{"head_dim": 32, "intermediate_size": 512, "norm": "rmsnorm", "positions": "rope", "rope_fraction": 1.0, "bias": "all", "optimizer": "muon_variant", "lr_mult_o": 3.0, "max_grad_norm": 2.0, "doc_mask": true, "max_steps": 9021}
Each number is 128 + 32 x the weight over the matrix's rms, rounded and kept within 0 to 255. Layers, rows and columns count from 0. Numbers have three digits each.

# layer 3 MLP gate, 512x192, rms 0.455, rows 290-314, columns 0-191
076120118138077119125084124115169164100142093104160099131146193204126121150111062135170095077126092161162147133176142146072142135122187100167176108180175152066089110091157126183138144106162066115127164176125082134129125095163139085111174156184075086168158138134072126095153186131150167140183105067113099132141107073144124156136121118116138135128107084109102073087210067096159107102124058163126128136148124172127129117143137128174136127119103095178165143115128085185088206134141183092114136148144135151133163135126157135125166115123124144110138225112178129155135148171134111156
086070085159127141115109134148089108123148125110137161113145091154134177112156151145159096148092122118169123092150136133164121140084134105067155142126011158186102187098163176146094141132095161122138119166195124146116128176104135125088113151074200185158115132128105141135109130161177129087168094086134118147089153125202111135120165089117183135130155145040154151173162104097121075174134159082091132134095131145087127134116125091122126133186110121093084114050219111133178188141073125138181174099109133092101123106138119148179136122120108077076077150126165125089175154052090108125
128058179145154117102172125119123114187156182133172193068154148116150136146106121104122083156116116099174156118120129127111117103146093135112111151131091144137126128146233139151165115125123132145142099079141117143146088128149133131071157132146228115147192116152077166111132128155129125172123173125139161133111154111118128188108170130149115087192121068156118085174143121112155128140103186101131169116070166178176108198143131201126151102125099101098114152096099125108121166127135134138128149117177154144111145189194124149093168184111107158083095150146207156078154164121074106129
128103164132147178165104126033077116143101069141095143130189110155102101142127154130106112132118150105127185123118084103172092145170149182113098146171137101064098151155173080120127154062144132201168143180133085151088136143085074123115126106104165146102127113139150179149130135102142172100150162115160118143073112184130139137087137073113188107150121113068136130088119047133130114139216181165198157126136112165103075128169063125109111123116136133174049140123117096133070134105142165155134159123092154187115102101048160141154179095090136112127149141138114135096135100066143137155
076153088129166213185167168108117101174109086120139154124129099128144112099079149135126117165066170111161112127196033129118098088206131149070151127134135149161151165127094136129143123122129154120153124177117119059124135117109167114154134137164191184134122104158154130150108083149128075085145098094144119102117041108115095174030168142133126165134104050087115163111205111077153152094120172139173093207170120146136105163094165106123156106082132141061141109132134082125151145098122095075111159137126148122157145091116126079151160145128096132097113137206166162144137086167106092118
103138129141073133160167142134142168208175130102082119123187146185158109192152133130104142163131066162150094125175129160156166077139156119136110130152079142092116158082130198138155077068132129158091099126150177170145161194112174152158141148158171103121159114116162158107103137107118155085121159171148134121110124052119142101086138109159087140096103114098070165165179216164178117100159114145147172088136127140132117156120147130137111137084109140121094109146123131139127143185037148080097151141144101032126142166125119196103129152105102197098121139157148113104130104117196118127
122068109066215140082055173174150140124117134165086138126144123131148143172147156169042120161156163111143071157136134183175151128192155186066121098108142112172160124129100140194120136137133195166152187116201103142151148152125181103106119134148073106100159068152079169103137136099213107110163097118115144123151128088127130132113088176095126109174104087161179099122192091129097141128180137145148136158223109109152145184090146148148143131152101129138126099109081093126149155118061096162158130151116115125114095128168090095176152122134176123163135103142126145119115123147153124197
131139134135153161142170115140174105143078099146143140182140145191078135101130139093123148061115138151092132108136117121086121074098125068163126121110165143189114115106094202148113131153139103118156133139080120114153148090089176124085156047150159135088168182171169119162130119138121139146099145195157135184053150113185204152130127141214097159084133111169153175149138178122123146074182129122133172172140079151072154108147170173133149130150167133042056146171174126136128131133166086178086112125114134103170133067114144161144069155158093114109044124129181119159148113172114044168
148159074124102104193169115136138161145153180140099141139144162142096178168116153152105133076155159031116164151146208117100204132135155083129127140033180168138111096158185193102144174136120140173150141158132107143131071100135131119058151128093127126190157160173103087051142161170108177146140067103131116182022114099158149166065097155121165103140086128101110155114131140115142170135122121201183096204128126205115114099130141177204186166172136125193185156110110091189094112102147108106202110088151027196079176083145122101143098184137117163131144119141147172109133127104172096130
110112146080102115130101150154146142129134172169116124097151147091054167166073115135150055114104195196140124156162118108131143090117099118122136129149199068135103133183140099163099159116167144148164075070183159124144163177099124111108104139098137146159109152155115218122107175139089144139115137092181131138185104108159126088142134172120100172143134139066181112134093090060154180144128116161127203113149135103183146138132108109150152137113145117141098188137165093124134137095156086106100163158160082079182122103113102134079165138180103124141128138135108129122114227101164136153
132109169125123162132124176149178170170138151145099118122124167071145122120163099121181079156129129141172079117123117131125075156081110111086091123116105117150115171165136135152110154090074136139133105107151063129130224107099148123126096179103116111123134113099153083150093092162091073122157092108168121118107090151158187163125147166137130117117084081119111104163112131121123154115065116113105086176083184100071118138134117193142106090165114138111098117092182079185129101095094147111125137121146154135125161126104121144170121134149180047083132105103137099150171098120130114165
124134108087055120101073019156174146141010126138143167158110115134143123128073139147108113127109070138119118127103144107129104155130158150080115108106123091135094114133144134166155108105095067142161071151127107169141172155120140131175138119196107110163158093105166114069158077194106226119077158095174126131143098081155095191112129223087091120070171021164137118173169144082164126150097126134186127171185106134127135132073066123142172151148137115157086106139153149164110082101145171108093134132156163136102165089121176134089102122151163131094153129101163137150084079128134044074
160135103104156122110119173094161141088152139122189075086153137162139156116164133096129147134095127119041151116108148098184131110112065108156155135131143081134114136139170169104125074108105116123100121098095116134120065126206129135097147106114148171124116157162096149130082183169115121130189087093152165138152126128100101127113178078115140091093124126136125082096101109141096081126094163112182137122187111091173123138174135106122120119106125136104179104154109109087115122126114121111135123150172187196155136157102128122107112108133125173127105178105181142139183136149141096102
107153123121141115129179085141193126054114126190118127066160116203134137148071103135104175089121097189147088096102112127110118128072127150173122134066109196121132138096134152144139139133081113135108120085090101086139113138135067124088128130116212103100124160075143108128098131132135077130150121114146085175148171123168129127125137105130135129101168147148116180199125102127148171166159125149187109149105169152140073127137090161153221171148132104105126201176151162111140147121160155140075151118100049101099134133127113110130168151087106122088123143123105186114118157135128143135
118109162158164072090177143162085106157139134136198128137115131094175131163124154141130101114118178111120136112158167200118106083146118093157127089120145084142126185200175171184169107180122189158168161144127134071111114099155181104145095247196112158147116139126159078096149100109130123106127227056062081064158146103191147128139104149109123112104163137099145097073120147099143137140124160146105115103124144112130136145147118075124132135172114123127163098177146089070172084113106115112143099120151148157163134139168154177148092182141140174237113120140127113112133165142153094139
091172129167108177120140102077165125131172138125095117139096128129179164171084125116163150128158102109046104121085162117128167166135101129097108129126103111155162118102162136159125040159139041097116113114162124220119153181063190126135110125124189102159105110185112136060114112107109146140141137166121078051175103125134123116114116166162145117165191136112105198133119194084098075091169123112133102156124160139127113080099157072118078126084172096129123188136108130106146124139183082161099159085090149150140086193116063137127083093145166073108164180133146131129129094174176092089
111056147114096149169192144060128129109195149107081132096122194159130185155118172163115143144143141128189104204094100141142134134179174131073118147146117102151096172135111144125086099171171128088145080097167147114091106121152131127107084113079134155173119140168135165102148114127148186170123175125115055093190124074143109097111156114086118145151108043116070084115143144063103187145179159126151136113209144172125131144162202135125149150123099173213105185103176145169086114110141129130183226158151175114130162073125113140107130078088143100092162180110124096132116101129116166152
152115124090150071087114142151162139173125129126073129137080105144143137175171107093078114173128124152125128116103139125126126169143113079154137159149130087129148130162149182163179087146111092108117104195194146135197104096134144113061104136097115053178070158162191073141070086106095114102124124194128103149163176120060127093119053084120119145180120105123089203120114212145098127135098133126161149110154132100112113097146102116030155077119134179103141148137134169128160126166117128172179151096148093102175114096072048099111140167170138110075129097167166097123174119179146068093
169110133089134122111126173087131163137159092087132134144112070139132152104202079169106081120109194153139172148101069083121078123202146164121082142109164132110112180161156186127125098182151155129171097138082127123150187167186113058128187136150109069134089114153090094130183135120108150134172130133129133098117124064175078135186181117146101092160160118112147185220057111131178099075151143132120117139115100179102078115128134103109142135131137097127147102084072157104109131149141190129152138163198070125107123139188059100104127144117209153092112090158162098193104043113151089132
095179161133187164207088102120077116137134129123094147106119119046177111115107149129125138099197135082148158156139122164125096115148112130098057165113083120089137064102161086083142079139123164177149087131113157150099098100124173087148125102112109147175124160151169105097143117128192112088125139144107107114098072165084111157098202138169152158094136117149108085106151156162094064116106115123111130143149084079141095134058123151195126122181128151090149143121177166126143152171169129133191124111154121134161129114140062133136136155153067179155142113160189121138139129187147133056
139112129130126124139142102131146106107080144141109080144095053162102060155113117067159150133123155106141169114130119105145155163163135122186145122150065146144074078127142144165151066141192101155110110080155101175129160144084139089113175098137108127178149108074091130126184190134125151090107127150139143132130118102112124102101118139089114100104131115183170150139171145128114132050170119096126143160124084060122152080185106048102171164122134120137073057137141124136149107086053134130148129227148140184146144153111171120066107136161131148118138151147075063169181110176122115157
129180140141114094120156129141105118112146133164113138098140106130093137151131182053069101103156139122111156118100109085085147110102139119112089120108164137145142120159169142200078150127122181144089104114063091171110105123078089160106055117096120114097141129115111094121158108149083125121197121115140155183088150183132189098113186155233112114120205154157122117139138089104139121150095119088137106109131129115093172161124129181088091169125062016083106123138147099076106147123127194115088095090195121107203102111123146146067129170100116093149140114174136158153104142093089164059
110102152147150119115114140141133150132144129131173125137110115184156183112075125118115094154147128131154145134129102090105129120150170138102102083165094186158117146156123163128128152164120130106157088116173131151192116093083133103151140127166154111154086158097151145155136151185148123098117159113113136149114158120095083095124128157129105111115090125128150146119046114167125130123139140168093143089125136169165106102156084125179098126096170166109122112118102090118141114099188112123133208142106174146168139135110114109110108106114109114130177104120193082133161153112157108091
125108077108062112114106145144095134150103122133124149096101149117139146101152099112218132107114089157122100142131110102150138114106101096123137102113128084080094165214146097143121170095101167154192142168112218124110123146148137084092158180109139113151093139101099140167077107109138093079150068145186107092166139147153114122100122127123103077117121109125120133061118116128106106144131138159110137097173081155071121139134085146118119097157136171062087216091078115088197140061137119062165144129137137147114127133132145153180113109133161141171069120161183213073156135123157113149
129137182181164178115118136185118090096141136076110147129073101123132143180185135130171148116199131174170062090149170151128134139144142090155077106127151151153094111147125142171176161076177123159078122130159127122108111122075172168090114096132149108153113154150160116125111141182096122119147184087096081149136087114111133109139159138118147076144077094109092124092076103160153121196117123113031158125144086089143099148116118133073129135125129070144136153158144093103105164195135089104088140124140142121136119135109133085092119129107158160167116175088147107092070157089126168144
# layer 3 MLP up, 512x192, rms 0.478, rows 290-313, columns 0-191
123096164156136099127190104106149136122164139120121102114111165182084111100099154127139199158132194138112182109161186125079143111124103179173157142120142120097095068164147119116131176179157162177090127112105119127126093078132096147153107084074146127136164158098116128179175171154124111148162134143158110162097138092136082117165155145071153101048102130107080090090144135145164180126095142164111109163105144162121168116078128138068118141133125147117117122133111057095131117148129146149191110135101058118105182137149105107103158176157158117133144097116127153078076140142131200110
146081071111126137061111178181140120107156136059098146105072127111073199098136167151160114128100132148117128125132121151176182095141110116113122178090145212171102151151124149166127119101117171151160141170155160061142136128104174134036182155149153159103118193087145134074104151120159142173133058143122142108127161125072097148120157146081138102107159119106141118115122127099115111157171120155102061106078075109065143150177112114133095055213147156120162098157177100080131159175156199133106151126116116103062197086157125124153143150143136165154159163103134041146174162071094097126
097159093147132145114089163123076172136110127119131099114122129117102126152135120123144129155122095183188134125079120160114142105145100092151120103067098137135168136090088070075093105144174119163127165103099118115127096097080157151099183077096133074096131221161163141157191125154114174081124098195093141114118136147124102156127163073130131212157106154104081124155171184143131095138142153113107040104153137130123112119131135064209119167123101152086116163136178138169149132086079079101140140119145111122161107133115154096126180113125183122098071076096150145176117130145161162130
140125126103089144163099155136157124168092112158107173116154183114142149147076119142144078161076182154173121189116145168172093116168123075060079099138083138200128152147111128107149091121100114118114102117143158169113173183168116140146099153128116147161148092120117131166116152154120070112145107140146189093138161144088160135105163196119087165098123148171132107089092092122155135127133145065153084149076148107158143145107126089123121194163160103150093116134187138181092158181170104189106171201176148103104133148186061133155108092127169147137098076105124083218092123130162168078
110153060145132164123161095151161110146146143079138151148107142112135107088089127123101073095170148149141139086092036151074071157167195133145034114162093102102148111188148112147076090166084127095133123139107099144154147121060093105189113143193119153100157110181049124138150110185085075109076134123150142070136120143204103197124134088126111181188112141117117128217167088150147112086076181144142101138156128024108133116135118143087102056121101129086102140075125140110136154123180108087120109131139152008106111138132119106122158127126139184069138061138150163062147144137159126177
102127213179099151149129091129117114175113126109103125122112142146126136161129084109109144115151079164151105122203136128151168174117127172125122118130119182076164168153073146139141022130099133089096165138154131159164157143117150141146179136110138171094177065098131156143115169144133078029155155169032150111147145118150186122089140157141107163115190134146047130103116066143151146089113107088132152132120131149129145154139116112142124203064088151104127108138189157117133139182094087067096102115142120085131163082079110153170160140118050161134140121220160137108150131182138094035
135094102079137124129106168084111108096159067141183112046124141087132081140091107171128107138067105179120105088136154135103148114145109143095131126114099083168095149158116086178092130081149173114175109125229116047129118143163172106189159091106142115137169134168123155108146081119172126116131061175155112216104111151138123170128089132080107157214122082145131171132138090117108146113133104212123123107101112112153087156142121125132090115115129133168174107178125134118130094106124117146106145119148126127164130169146062127116148119098148156111181119107121132139146122139073145162
147131166094082072110145060111169120084153229150104160100135109077171052159074164129153115130094149131107183147184130160159200175104168123060162132105080167117137122097160073139147082078077132118124163119138171158178110165132145164152107149092161126144091078093110096084132172133124130147088078133170140070171087116140077150099121091065125077113138132123089102139120103113098179182102168175112088134166191153195126153148149103131111127112130137156121110086000167142163075107123142047129156093135109106077158138101109117126189174221111167117152125148102143129135160128131200110
116147145144119070102107066214107087100107091155121135095137144107161148105135160175188080096139052158198120142173120084096129111101125142198116131136075090071127099119163090114105158128109142203112077170078155129165154076207124153123097138153100054125187122183067110146069105153112180133099167154124129115147149119133106203083192120065165084124154124170121127144203121149134046185143122115167142123148076083148116117155130133141092163140086158125085123119094094091109175155119127100097145167095127063083139155172106122107192073151097167117103163095168118143111121121087108110
177153164104093131157075150101127117151133114123147171154150141115187100128078143154108137115137111113119132159116154130106161098173117153168116130210135112114117117102132159131078156070089114105134090122168095092139141128136153117156109182166088162103109069047146168141161112125110115176144137118165140132147080141119102114130145121127071135121120199109153151161085108056069189100124089059085112158185122104100111174130122101164134167109123110132161081108147134146126122102106149083164147176132116099129164162123105155095174079108037064102163106163125094135158106140149115050
100164230098062143135107185103127189140146110122111103168123147170131147129069160140100113094104126148118140145169155096091122125090164149124157184150117168109089138173105160152187093143152129137234104129117168126157106162178167130100163123127123131073071079135145122158120149149154137125098158097161149132123155176140104122121133139120077110169064109089149172151148108147139155134149121103133144112127111162097102085120088089105167073190152120163143065110093087162173146084129214144154107125099119097128123077160104101106162118104111050120127086100115116110167130136090055145
118076151125168120140165225110102149064218146162161029114107111116129104162091075121181134186113131110152073086129129154146068132133104100055113174148081155135077156177168122140143124142152104050095184131113107149123095118126147138104154061036201165109136132163080215182100065057176079110092130163075161153129105167097112147155143076152109157164066114196162143116088154112101209130110067105081122122081160128115142124135145147157123136124108161140121071070158156123160132180107113143141139116134124115157109186095108097166124140136108107051160128119117070084215128135080188150
138113140140110113175151118158172156100144151184081146150089187064136086155095120190110089100124111089142128150124090193110131127118162145137128145132114124140118130150125137168149123137152118170089146138119122149091160116083130130112155142121067104107139122119053103141113127138145143167123099124130143167162110093128144126128166101179113128173125140102073126143130161099205150196147136095120153097113130164110161153103111173138189186120159158133130121089123131134140124117164147124088135119098129089108134150127111148179165121105140108100111141159112088101099107105123118080
151140082109153145123152133157046121152070085099125076115096120079095103151139165116137116132153140094137141158145074133167088099141176139134156090159169098115130142163138135095144154109128093128111108156114144070123156139156146140152102131082087144121182117088149141079120139149096134168140117163106147134094145099081102121084089111144105134119135150114142116140083138100155123184095080141113169131129112146138095147144163108146080177093140136115193135141173145148113097180134111148158164167069147134149121130140093088121127091124116142147079113177166131103136151125196089104
093195081113151156094100139113137155048130091135128129126133162154101154160096090106101130100142120131100122115129151152086166070126136101079121175162173096093067106130141207146107094138135104125075104170073122127151178129229060153144129184101159076152127220121091198088171173117094152158149175067149145085137090139120088077158133135075124128114149068141157120183192089125109088148120112142140144176127094164152099135085130097149101179168090113104122099133146158111145071135141129085141066161118123093130155071142126115114142143124136108127109178171126047099168095186129094129
171075130165125111122106066207123095139092118164103124154145182103131097161098128113150121094109112196153132119101081137135158171115152186067104184136100140172167187128097111140142101094173097105149159125191173123103116120119111148134138152151195125025118101132187133042140072138114221155140144166125111125113149121051098203123122077123072105101102141101167163179143082093204149144162133143143159158134146157104161167163128177148196101109114131147130141103222198171146185138111090056203138120159116166152116080069089076112169133112096091105093147078176154138205132114125215054
130126122070156139119062217103129098145118159113108144105136116125062136114158156095110119092128160142184089117157177090124146087191166162091122104158126119046168139108110116138183097073087108191159166114122133134130102185120167193113086181043153084159188123161127168128055131176161077070113099164125143205177136188131211149083145159138160144204129169075090155113169130115087112029119156117126149168120102195108129091171136146085108169108092176141053114170133140109119160224134102104039118136161146131131150151203140190151138121072122148107125115133143173106160157086162130128
121114147126083178110154170133098211090118173133157157116105153143131191147168151152060100085085078148144100177152112146120117131180135191056091126149096137154132092073131135139157118110112131095103186125118114132073163141106147106158156101112120095149099106135166182134143143127060160085108075120144114098157104170151148092172113071123073148191109121102145169105165118169141172110133096163145054124150147126112091144123155138119156040116085087123121134186170115149074102110136152101153108224129147067165160115120130156114047140134120095100108111105115133128172149134116142074
142147143088166079134146175174099139062145172149145148127108155148114127115112020126168148108148160056105090087111181158130089136158143129076162126121139131113227151152134136125092217156143150114085134103097036162088055148092089104191168136085136147064105062167073112210151173112117146103053144105127131145155091196123116132113148121098097123129094117092125117121165102101105128177134109189157129149169103138146152168160122161121137152131109159153109200173128083128113129154164132150111111175137183136086116102080182133175119149134099082130117076138089081109143138145169096098
147182171137173125157140122106116118119116129139086114156175118158137104116150098132113134108188151060167177171172140150105113163168193166096069127207097179062081079089108048085202112120068167118074038128109151152099089114120207123117131137122112158169150104160161178139116102121152121081105151158101126147089113193145163111159180111069216081119170143063071144085143191120068101080112143114142088183124096127153132180133130175130110135069149149129161134129117116091152142127089119084134103077114100124154085138149159182132120218150055181127062099114178100116103071215153135130
107150112159098123140158080140106099097157100111089109092126100105130092122098125114118103131127118127171128113120116081129128123149102109159152105155136078138071091096115074149189096162146064154100116125096124145128143168095104015132143129142131100140148184117110098141112130061128143094084131111137147155163142107139131092115170129110089122104132122157136157148125111121071102107154090123171099115159093119075160099115139080121103121146167121164073066114149184100133090116079147132150101136124079130180133180158145143108115094157133162119160084110072163138082085104142176183
160131080110197099160132126115112128134123142134103190056118191141131098200128115092119116166108210207154106102130179128131120113111131091085117120182140109166140142093093122112124136153079157127085133099073107109126143118121188133087102145141107137121136140181154104110122085169131098196133190085157129157105100157088148145075177089115154158028047147093141158136141172139134164136190151079115165108133091162127184101088133111111139183114147084119121141130152136117137144141117177124112131125119154104139136152142132145144065086144093130115093202113145112151148105219164134156
120084153108097072153138116123134160125151159112122117148120139182134157131079121109155117144144126115127146132109200091100104155113144099137126087168137141166113160140081158118185133124146127126135118143151125145198092138120140102110141166141099130138075098134138136109115159152117148142119129113167153103092125129111155131105135166112110121088122142090149102128083105121120119113138172156087168159121108151177151152123094131144129134124135174124105139090116101149101141082176140148170182140180145168114116140153133130156138161094104134137136081137116134146165091138140097105
102126106113099161114047075153142154159070094228166085156173114187103124133104119115175125082093145211179124121113075124072121161115171041166116137171138163134133066115133129072134076118125147160168148134133146119116137115109088145128083111115092134118124127132142145131100095163128143076116119087189121104134064095112170136133115098105108093170160137118144114122141145160105111111169131160107178093209161142081079119146120127117129123129108079133140076116114125143182072138118138120143192171155078106129082123096160125135179131093178122158166142119114154184169087126146126078
# layer 3 MLP down (transposed), 512x192, rms 0.268, rows 290-313, columns 0-191
113152145069129162165105125129135129141053096062175129160139124162111079148039151113144133130126108116148157130144130136170136162099172087106186117112084158116069152086152173171113151069148085161118176157142092134146115057114113125134138109159167048173103162165078121151145211117119085164160118094112100064128110081159181145114115141129140134118098122158108096124178152100179119128125112105123164124137128142139127186119111145062200132095094140124141132155138181095157123125164130101114130150131132104130116111116136134164170129100130092149135138172061147162147127148084111107
167077151111106168170135178081130109087083157092128184090105120135120166079186148162167086144118120156152128075176102103092121120107158121144145172076122160152076139145124124151119079160084127094112133134155088106150121133126144130095106153123129132212101128050117104111147133135132142135146089178106178165099140163150143124133176093074145137165186145002093164117163123168124065223118188098128124169098107130117114146169145080164132181173117113185116142117141131101094177157055178176135114080182121176138108091073096106153110120187073127093138156151140112142139158075142112126
167209153133144144124143115146172115126100080106114100074126111110121124078114162137141147125145122096161093110154113112160147117140152153115138085093119108136190099148123079101095094157152148128057128127042157167102120104079137142248126128142146070138069052106164108110122173106048087140150097036104100127170050045143145128136159127151136095120164116088104167069128144088115145140160113109105073160146173082142144114095112140104112163127182146102137160069146133086124119119163160186151131141178088092087098115134105124110110112134096079095145156141160151115121083126164185131
214115127109079157110045078133127094084155118160142136171112154115121155120148125039102120161160163150105121124128105119132090054153153092146135080087126152154075145143149157145172155110099142042166098132129134123125181139124084100088105136209109151107145086110079140138070123134123166187119105071094115111136155100151087128104129099100211158118201125133137129141118141116139142116134151115151097111108117127124023139084139119145066161133112083055145157129138105138130123116129193109136195122157118098137171194173163169120169146156199106098078087046128124135119131106113135114
097153146175088095092094144173112146183094100111112124145173155106157125087110110135135104097131120059156136180169147149066165140199156146160152159139118149151095093034135120151119101117180149169085157152124147180126160083134097158108126130152129129161117161064037107117139107105135117078154075160180158166151179148121102129088067131068144115194097127100134156120132117112093114175110031116109137130146144166082113131111129133144067093106195113154175119140121166124127107120125044109114087170118165067187123146056143117077095114110141087089167137147097066106171136138105060093
127136101067144184126150149147139127147118178142123126116129103150146126159111149178202071146124077108081109066101110143152115128144190162177116153121136100095047094085127187123137095128088065142107084101159157193116126173152138107153134172181203094148140134171175069111102118108095193155112096118108138132129152102176162169100168132193119143074125104066123126155122166163151081135111040149086136080087094077188061168116131190155058115124129110147096103130135197115128133099131121139071123170141089109138110128129180184160143117131106216117133064128142118140112121168150134121
117130156149125128049133130171173182132061130150120130170147190149034125105124107093142162119107121101138098110105137143148157110126149147135101165161125111081180078085091137109169151161123103163104124133196141105082144107128140152141133086110166079112179139173113188112130152150175190039153134076146179127065143125133151061152114127149121102141115110107170088156075123091138124131114131170108150123110101160100134154094119177129121140090126085147155107112138172129095147095095159126111143164094088161133072141121086093166142097132127181115137065156129167159115109138113133210
132173122149161111161069134144097105079121171061087091100159156100122105199110104172087106123128117126055109120163082123143142119161122061147111162125060142125131142118126184172172152085175131184132097147128144131094123066129047131123125093123113135143161103182147100092138117152115107095178075120201123065165159095091076135119113130145169124146090154083097138094184079123187160140146125147090145091120079131178113123146067140150063201109171152185175131132112130072149127090082083105177156123123070152083089139144106127109196112053134123125096079170103173145137137091139186103
108161145112119180126139170130187134112103173123088050136162105143098136128117058114119139114162161044110138095107068147171142183144125094093154138084131152148102139104136168145151118088167102094120144159133120167095142186107118145109198179056140149100086113094132097114121168121095140164149118125178155147133058103164169160134099167123176081163146117136101113127118104171123112129113119140123149181172137114078101120097101103121182151121129113085110117134103134149119154138086104082177126160138121184131172103136117128087162159114127130218120123089076078136084103104091120113
109104161158150098160135122098110111122114137101108113137134152122126098104125128099094143100095170111154129114106120169124082129084170134120139126144092130140089102103132072098171106146099135144120125065128134136090041066140196105078067118103145137111125169134125145144187114078150115133094151194117155144119158107146062138087160145152170148077102132069157128134145127165146108133176117120124119136117167170138137129173130135108093153142077157085083168110098085162165121135100124205160126112127128067105109073186066181132146063114156110085088176075132165179154054120165111175
127109086172121153135060076156147078107110118150161153110162142097107118156134105117118111100091123127134079087144117119127107127095184106112145132121130160132126164128161163154112165096131181080056134163100074146139193255123138113168098129142114149111123126191080151074155158167113087161151145112113075103165068135166147119228076142082163063159180150137122079129173097119133072112131141168142077153116127106127129124106171172183092177126130156104128149140193186078135100159111075106077119154126123152180146155111177140151113110165143125173159154172097107098111123102168092085
112115142113148135068080121096097140112137170118154160138066115147079196150152173084124132123190157123067152133101167145207179168187063129135160077163104144161127131119106161090136162141214146047144101168127151123112161036117077144152147118096161121137069169194149058164138153089150169195160152132178083098126123121053150132149063141155202108114107117142103183144114161138119130173116159227140152123110109136108113136136077120079160129184158113102143114129164111126107098142148109086137136112156069105087156104121133157146157148142172137135107125130071108125096145114173144143
161121102138141129138144148182172185106189100222122139110095074131165098141144144146130127169128101088123160127149151141164151084167078160127154141175158118102113176135116089130116110113184186147179165116125143136070157117143151093129101143131120138117143144155116126108182150112191132147135180149113120117149106136105083180147134100136154142149150127099151134132096145135148100120112121112145090079127117110121128161111146124133133179173133136127155172106137148152120137184147110193106072131100055091117116144105102096164173137119099110144154159124149147112083127114110041123
140090164116128106099097130158126178178095086099109144079192121096133154127098101110109118144135165154144055088117133088108117141110183090167177123112125158129128154125136118128125128115117167136114132114156159079102097068112135119130133110136111164136100076094125103122159131150170162136139106170204111037190120164089085151140131076150150120117121157168110082111111163119133118157094111181054112105213109185149153113139156106149173119093177139115172112120087091081166095122128112143147108163137109112162146172134154143168071130140138143170147134088213100109094114154096094146
088115119122145119069115103151116123141152175106158134080080170096170168102177175117185117147097163122143101106132152145091117077097180101179137098170102140123146119090082122165180163204122165121108139109179137106140087107125176118129151124169091176098184115091131138166193100153142140129115064109139089118120226105115085121136117169141091105108182109185125163118087130099136138102136141101084120126107132139102189143120168120134052123121129148170139154152189180110142127139115108163130118101104123101072123140145124148180112142075058206137103110179139162039121141168102121128
095084125117134138104141194084121156121162124105123095129118123113114157123135154162146111197077195107135145084152096126129116163110156131100123035156163169144071113190185162097120130192112135142197085144088098150194181179112121105152100125086094123197120101112078123077075089153183115133109191082138160155115117160176208145076114131138069134185144157143138075153139139080125149169090199128132107102167112111106068112093076124171152118162175115148083169134155129145119051102154193162100172135080104162119103116162114099051148095158170140127137049143095154065116077124125134083
146070071102139128188163139096098186101195196084116152111123171124134129118171125155104163115112124128164100175079136114196162064134161128099120101185142105128168135108137185055123120144051120137108084152174072188081160127131104142096138133177117137097106129090165120180183082127149154151158083120124093120100115118144064097116146108160121191093133127176175218146086109095095162127173119129143159031134135126167132184165180067134155115108103111177123155056171137122123178123161073130189134125152164001183132153068079116102153126074101116082132181146088134117137118145161146168
137172174142152150111135112081118145109101080139090118144118116169133136040123104165159151150153126126167199128115090117161120132112171111088179101110158136088093137099111132171141102125109120107094119147111140090050122087102165134098113102087132155115115118204130049173097120082113195068153135135102136099089057132068186159141058120162119055101133155031132170163120150122136134161138098135180141155157102105111152129169115091130163146151134158151097130111087073121105111103182100159186099091116123200123184112167105120111190125124096112120099141124095101154127114068152133156
167048100128104090177128091187095169082131095153185123120147051138107097135086120128113185094170114156133130165178137120121152141133137147110096173095099132156145139147216193137147154114173181129150100173137123164104170095092109099146115149152102168121164135209119141168134119126152127123057060158077181130107138167123175150164171172096105096104140195121139074070135087115151124133167134159103141090130136138131212195113137027126134087119132046122102125146083135068139156169073088146069126174122142136136119150133130140071167152124084143108119183117187172082095153150138096119
149157075107108180157139080155140148148082153076099157107090166109119100114117116172113176129104158173177125104075138134069134171096066134152119123066126142116247096131139119019148191094142173148073180147109072149142107133141123092147172055089168116152166092049173164048175089127128148145111126114109171144118108169131131146195124157116211121098117106138152083143133173070117149104122165109136139114135082128116141102046086125053109131190137108135111116121112135147141154087168134179098142183108172230069110145104121166117125189098091154119126136169191125080141133142077140137
100119105112164091129158109154111087145136164091112172083129155129089136113162157115141126185091132115142184097165118151105114091102123114148089174120109135121142162154095107137180122076137133130094118080132127101184071172113136099120157121134117156134143110088144151166102085148204106128120160157115123140108127106111133146138103139111140103103104110138144131100155110124098175071136151142110129127119157079161194158153081087091105121143160150094121152101135095128169156129128083146113170219186136147115121086135129145072089140098101131134138067103119113129112177125097147138
185172107102184149130160101090144086126103049076119137136155151141105106139141093117106164151142131120213162123143095077151126159130129096081124049095150099147147068115140236097113151090110116190124156199115149147162155144122130151114164152082125117141100053150096127143137131112060126191134093118131119106126115145102141139207119083145140063168136098166131121087169103075080150118117131100122130146120109161127085131074169147124120155116159133136168179076085129104136122056105168139102157090095072189149181085140164162136096100176113098136133165142127178174159149110100148149
099147139149180157124138192111112136134162116114149120168112081144128129103108144124131135126176141127183169150160096121145136121108129148116133163133131127131101113134157121121137152109147029094096065107129163142111129170147105117080138075108143120133137115038155159127156064188122091116142146136144125116108138127158099152129150125121108082156147140165144148121104126162156146129103093135124120117129109072126101141188156127125171133121129094097104142118127095104148106151107157118117063142122108125131161148125100101078180064162093153143118115138101105158150089166093142152
136178121126180112140123140120156142117115147152093148133103136130161138114100156086112113164095116136192211177097143120130126130162175103157153080145161111133141138125122106125137099151129118099166159145091130083125161208183123162144163089102155152082180160094123098081099103078171139108102113095150110158189091117195091135116079169132130183085105066145145136127126121140121102101131122151115143078143130172069167147064179184136136131091115120081158159098064177168134186168111124113069146102139107160161122127140079115149099179091153140107123150120133127160144134140134069138